config.yaml
head_dim: 32
intermediate_size: 512
positions: "learned"
attn_scale: 0.177
tie_word_embeddings: false
parallel_block: false
init_std_down: 0.0
lr_mult_o: 1.08
lr_head: 0.0218
max_grad_norm: 0.5
decay_shape: "linear"
final_lr_fraction: 0.1
batch_tokens: 16384
max_steps: 6666
Each number is 128 + 24 x the weight over its row's rms, rounded and kept within 0 to 255. Layers, rows and columns count from 0. The size above them is the row's rms in percent of the matrix's.

# layer 9 MLP down (transposed), 512x128, rms 0.0791, rows 246-292, columns 96-127
size [119 110 103 103 122 116  72  91  99  84 101 109 116 121 120 107  96 104 120  75  98  77 108 128  98 147  82 110 121 123 109 100 110  84  83  89  99 124 103 121  75 132 103 122 107 108 134]
[[146 142 102 111 154 151 142  92 118 105 170  89 155  91 112 113 144 156 145 105 124 113 149  98 180 125 138 104 109  79 125 158]
 [174 164 114 110 107 107  94 121 141 143 150  90 147 117 123 167 116  92 144 109 138 137 100 158 159  86 138 156  96 109 158 154]
 [123 126 136 148 144 134  99 133 140 144 112 129 133 171 100 126  79 121 100 112  76 160 136 129 107 100 122 122 174 155 136 115]
 [132 142 117 125 138 150  98 135 125 132 108  97 127 105 180  64 152 151 141 129 144 138 144  93 153 107 148 166 150 107 123  74]
 [132 133 110  86 144 131 124 120 126 146 155 114 105 181 140 113 147 135 111 141 137 137 125 119 127 125 125 172 148 198  84 142]
 [142 122 126  93  90 118 128 105 168 103 127  99 184 131 105 145 149 125 108 134 137 122 102 116 205 152 128 118 161 131  96 158]
 [134  99 158 134 129 114 107 128 126 121 134 163 110 111 136 134 170 144 108  60 124 147 123 107 154 150  98 160 170 147  79 132]
 [128 104 153 109 126 137 139  79  75 126 127  82 154 110 125 123 130 141 138 104 163 126 120 130 148 131 118 163 120 168 174 136]
 [ 94 160 141 142 127 122 139  94 134 146 104 100  94 152  93 103 149 145  65 127 162 122 140 130  98 120 178 150 150 169 123 156]
 [104 120 145 127  98 123 132 168 122 141 134 103 192  96 157 111 129 180 130  97 123 121 143  97 159 137 172 155  84 133  95 140]
 [141  33 161 144 140 124 123 117 134 116  87 108 127 152 135 115 162 118 134 137 158 170 120 121  92 138 116 117 118  90 132 134]
 [156 142 145 142 146 120 143  45 110 127 113 107 171 169 132 114 134 142 106 160 118 110 105 149 131 132 120 126 145 155 163 122]
 [132  93 163 137 109 107 114 110 140 126 140 119 148 116 110 112 119 117 105 121 114 174 134 129 163 151 121 143 127 134 128 140]
 [125 161  85 125 127 115 120  88 110 142 135 141 151 153 183 114 138 141 126 107 141 108 122 131 155 115 124 167 137 111 133 103]
 [135 106 109 110 137 144 107 145  98 137 145 141 139 166 111 139 118 131 108  96 105 125 128  86 132 133 133 172  96  97 162 139]
 [138 104 129 114 169 120 140  93 153 128  99 120 127 125 108 115 185 111 155 170 175 112 119 134 112 114 147 169 108 103 150 103]
 [118 130 108  85 133 122 105 140 149 143 142 146 116 112  95 119 141 113 103 134 127 111 131 156 153 129 137 114 130 147 191 146]
 [115 117 118 172 183 158  99 127 177 117 149 125 163 131 130 116 140 106 136 134 143 124 128 140 114 118 118 142 102 119 122 148]
 [123 148  78 137 146 108  72 126 115 107 130 151 145 123 185 118 123 148 143  97 109 121 137 121 140 136 165 168 118 109 118  98]
 [157  84 128 130 145 140 118 107 116 110 112 132 123 145 123 129  94 138 120 100 126  90 165 113 134 161 110 181 102 121 165 123]
 [112 101 125 151 153 113 149 162 105 114 132 134 152 129 106 131 145 165 115 106 138  75 113 124 116 154 136 110 132 110 106 110]
 [137 126 117 137  74 148 101 132 144 139 101  83 119 143 129 124 149 127 176 177 152 118 144 112 114 172 108 127 157  90 124 150]
 [ 96 130 123 153 105 122 118 122 147 192 145 132  72 132 101 143  94 181 115 118 112 143 130 116 138 113 108 128 146 149 113  99]
 [109 168 136 122 138 125 134 114 140 153 162 132 180 129 158 110 138 160 131 153 105  88 103  99 108  96 164  90 128 151 149 138]
 [130 169 155 131 117 140 158 202 167 142 117 132 100 119 137 124 114 144 134 108 135 118 163 147 151 131 127 151 139 136 113  94]
 [118  37  90 148 159 171 100 137 128 124 118 150 130 123 104 151  93  99 130 124 146 139 131 110 156 149 121 130 136 147 146 176]
 [126 138 112 115 132 137 154 152 128 119 121 141 123  93 103 111  99 124 112 149 107 117 164 124 164 134 100 127 131 102 109 101]
 [129 109 124 137 125  99 122 136 116  88 108 138 106 105  89 147 175 147 156 144 143 111 167 135 126 155 162 113 132 101 109 113]
 [134  94 131 147 141 163 146 159 110 123  77 132 129 109  89 168 123  95 128 144 144 110 111 102 150 121 101 141 141 114 128 160]
 [182 194 147 106 111 127 109 115 163 104 167 122 104 121 184 136 123 141 140  95 100 151 103 156  97 153  91 149 130 119  93 144]
 [171 133 139 163 138 124 123 118 133  96 140 107 131 113 154 131 133 109 133 130 112 113 140 152 129  98 144 125 132 135 167 108]
 [128 102 125 120 117 126 114 124 109 167 146 128 107 138 119 152 159 109 113 134 114 104 133 145 144 115 160 140 111 122 134 132]
 [103 142 180 121 125 104 131 158 147 130 102 131 113 132 120 105 108 192 118 132 153  82 156 132 162 136 136 139 104 122 137 169]
 [102 105 123 112 123  93 168 174 136 136 143 112 171  68 120 116 116 131  68 116  79 161 153 117 138 139 154 106 111 135 146 148]
 [132 112 101 112 130 141 110 138 132 177 169 170  98 126  99 142 108 150 133 109 130 146 137 122 134  99  94 111  97 137 116 135]
 [106 128 176 108 127  88 140 147 138 132 140 125 125 109 168 142  93 146 113 108 130 153 142 110  57 112 169 140  81 133 158 169]
 [125 164 134 134 128 147 154 107 100 119 146 126 148 122 129 128 119 120 136 154  96 177 135 100 182 110 153 105 123 122 156 154]
 [ 92 170 163 129 104 121 160 163 115 145  66 135 165 155 132 131  88 139 103 148 118  95 143 117 133 113 154  94 118 128 149 162]
 [117  94 153 131 137 106 128 140 113 134 152  99 107 151 140 125 143 139 126 139 106 158 142 122 119 129 103 117 151 157 112 124]
 [144 122 143  90 159 106 123 137 158 141 164 116 142 112 138 179 104 104 123  96 132 131 132 139 168 117 146 117 126  80 126 183]
 [ 90 183 108 159 138 113 148 146 168 155 135 120 128 112 137  81 129 115 112 117 122 117 112 121 156 117 148 164 112 103 182 134]
 [151 118 123 127 109 135 125 106 120 100 121 138 116 153 124 131 109 183 133 141 130 153  98 133 107 203 108 145 114 129 124 137]
 [110  90 147 103 129 115 124 165 145 113 154 113 154  98 143 129 144 143 106 137 125 152 125 137 114 104 113 124 153 100 105 109]
 [149 194 123 112 130 149  84  80 156 111 121  90 147 181 121 140 148 136 132 144  93 166  99 161 157 123 149 149 120 117 125 171]
 [164  97 134 117 125 116 129 104 101 127 104  98 158 127 115  69 122 134 118 119 145 138 139 176  84 149 143  91 138 160 132  95]
 [125 142 104 127 131 142 132 136 132 118 123 118 102 144 146 133 100 109 162 122 147 139 113 134 167 154 132 134 112 133 163 114]
 [142 105 140 108 143 125 139 110 150 135 174  94  87 118 137  94 135  86 137 140 148  57 153 169 152 138 133  92 175 141 125 142]]
# layer 9 MLP up, 512x128, rms 0.142, rows 247-292, columns 96-127
size [ 98 109 103 113 108  81  98 108  88  99 115 110 122 113 103 100 100 122  73  91  74 111 133  98 125  88 107 110 125  92  93 104  84 101  95  97 128 100 113  73 134 106 125 103 111 129]
[[ 60 108 131 119 100 114 154 110 109 135  99 111 183 129  71 144  86 141 101 125 131 123 156 137 165 117 106 135 148 132 158 118]
 [125 119 130 112  98 123 158 151 118 148 126 149 121 157  44 108 127 112 149 152 164  86 170 121  89 147 138 123 119 172 148 129]
 [119 110 119 133 107 118 109 150  91 118  94 117 149 117 116 160 163 107 124 138 138 129 165 150 154 113 144 145  53 144 130  90]
 [119 126  92 157 147 113 145 151 100 114  97 163 109 116 142 118 161 125 100 156 131 125 140 162 110 156 137 141  86 163 115 119]
 [124 185  92 133 163 119 141 116 151 144 119 155 138 135 135  97 110 170 119 117 119 109  83 115 138 153 126 190 112 179 121 142]
 [121 122 125 133 103 123 100 127 138  99 128 106 120 152 125 147 123 137 147 174 127 163 128 141 129 138 128 153 130 113 135 120]
 [121 119 127 160  75  84  64 137 188 122 117 156 130 127 126 135 127 145 104  88 152 110 100 128  93 146 111 123 142 132 141 125]
 [130 130 145 129 137 148 154 128 100 144 138 124 136 137 159 164 131 104  79 109 140 151 132 188 133 110 114 115 130 140 122 150]
 [113 147 100 179 110 166 123 125 173 144 115 152  87 132 116  82 128 116 147 147 120 126 120 134  77 103 118 123 160 104 102 162]
 [145 199 154 146 134  99 108 138 152 167  80 119 138  97 118 129  88 129 146 108 129  62 164 143 154 139 136 121 141 118 142 184]
 [113 125  84 105 107 103 134 123 131 135 151 135 121 113 137 138 190  92 121 141 170 143 158 105 133 111  98  85 101 131 141 140]
 [148  98 115 115 125 110 105 149 132 146 109 127 169 138 115 155 155 116 129 129 155 132 103 110 127  85 158  64 159  79 104 141]
 [ 85 105 125 107 140 157 132 150 112 108 111 120 141 147 109 161 117  93 104 118 156 132 151 105 121 120 140 132  74 137 153 115]
 [ 97 117  98 150 155 147 116 139 192 111 124 114 130  88 134 105 111 124 145 138 158 139 128 181 159 158 114 145 161 133 112 105]
 [115 122 137 161 111 121 133 143 114  98 164 150 143 108 134 132 103 177 127 160 108  83 166  97 105 113 154 140 100 176 110 126]
 [103 127 139 171 143 124 153 133 145 103 134 156 127 146 113 147 166 143 102 100 111 130  85 129 108 152 127  87 120 131 138 135]
 [111 128  96 118 118 130 150 149 131 115  83 129 147  79 124 127 139 151 109 121 135 112 137 128 105 135 110 128 136 135 163 113]
 [134 136 134 139 117 161 170 138 127 124  82 105  91 132 131 125 100 142 135 100 126 108 147 122 120 128 117  91 120 112  94 165]
 [133 163 113 147 126 126 140 139 120 114 140 122 119 122 115 138 140 182 145 162 127 141 137 157 144 108  61  83 145 116 121  83]
 [132  84 173 121 129 103 130 150 151 142 133 151 146 119 144 133 141 137 157 141 123 121 169 146 113 112 144 128 130 135 118 159]
 [136  70 112 134 143  82 114 184 120 140 120 143 151 140 135 123 152 114 103 115 148 179 167 111 157 134 168 127 131 138  80 120]
 [116 151 194 119 135 111  90 162 133  69 191 138 162 169  95 119 129  96 146 133 155 100 148 103  72  83 132 141  95 136 159 151]
 [150 145 126 102 126 105 142 124  97  91  99 115 114 154 144 148 160  91 139 173 186 107 146 135 140 105 141 121 130 123 153 108]
 [129  81  99 131 148 140 100 122 119 124 168  96 132 139 151 142 115 131 118 137 130 112 104 123 114 147 117 146 106 131 117 150]
 [184 110 140  96 148 140 109 141 118 140 118 105 133 128 150 146 129 137 123 121  96 105 172 118 157 139 130 157 152 125 128 137]
 [150 113 128 175 133 146 134  93 132 129  92 117 143 164 105 110 107 114  93 137 119 118 155  67 126 112  86 139 115 153 129 135]
 [107 172 124 113 151 120 124 130 169 144 144 110 104 124 155 150  76 133 120  85 130 117 125 125 113 134 124 152 168  99 105 143]
 [109 138 111 109 102 155 114 137 135 128 142 102 100 126 130  88 141 126 109 150 119 139 131 131 129 119 104  99 141 141  83 165]
 [117 124 149 124 122  85 100 120 103 124  94 148 130 170 140 115 138 144 158 171 150 154 199 131 106 110 144 127 129 118 140 106]
 [114 132 150 119 161 139 127 138 114 128 125 110 129 129 110 125 120 127 120 140 121 159 163 163  97 172 122 144 107 122 126  91]
 [127 105 162 146 132 132 130 145 171 122 125 117 151 101 127  92 136 122 106 120 170  89 131 125 126 131 150 100 103 107 113  96]
 [171 125 121  98 115 152 147 116 152 154 136 130 143 147 127 177 152 133 118 152 149  87 109 135 129 141 114 151 130 121 145 101]
 [ 99 143  98 139 138 104 121 133  85 127 122 104 143 169 105 134 162 158 152 148 132 130  79  81 142 145 137 119 164 115 163 153]
 [157 140 155 131 129 164 135 152 113 118 132 128 127 146  76 129 132 160 116 108 107  80 174 144 142 111 201 107 104 111  88 133]
 [135 115  97 105 189 125 153 145 123 146 113 127 114 122 137 146 157 130 179 125 156 116 158 176 188 102  99  95  99  95 121 101]
 [121 153 103 135 132 119 161 124 114 141  63 141 121  89 139 109 112 133 122 142 143 148 112 111 147 140 117 215 116 148 106 131]
 [109  99 118 121 116  92 127 113 167 144 167 123 126 138 106 107  97 150 108 137 117 126 171 110 154  98 121 111 150 110 183 123]
 [114 140 112 106 118 140 168 164 114 146 107 105 126 122 116 127 155 134 123 141 127  98 134 114 160 132 153  73 156 169 122 156]
 [142  97 143 103 111 154  95 142  70 105 118 178 139 127 143 115 109 134 126 111 164 152 178 170 136 120 101 131 120 109 138 117]
 [144 147 103 144 137  93 123 145 142  98 170 121 117  93 136 146 130 118  94 145 126 116 109 147 171 114 131 101 140 141 120  93]
 [160 137 113  96 143 107  97  90 115 125 122 170 141 112 114  77 129 129  80 104 115 134 128 136 138 138 104 151 122 162 117 164]
 [132 164 100 136  93 168 115 168 161 188  77 120  99 125 135 109 119  83 152 139 164 126  86 114 124 172  93 120 127 158 146 136]
 [104 149 150 139 145 120  84 134 107  81 122 108 159  97 176 154 154 130 128 103  90 137 170 129 115 140 133 107 117 115 103 115]
 [126  89 133 129 164 131 108 140 128 113 131 136 147  99 126 166 163 108 134 166 138 127 200 137 183 113 145 157 102 140 104 115]
 [115 142  97 129 110 143 132 117 113 133 117 153 130 118 137 158 164 141 111 100 119 163 156  90 101  79 120  84 117 123  85 180]
 [155 131  95 116 106 153 115 123 126 129  97 128 123 123 139 121 105 117 169 122 158 145 160  84 124  94 132 144 106 131 142 104]]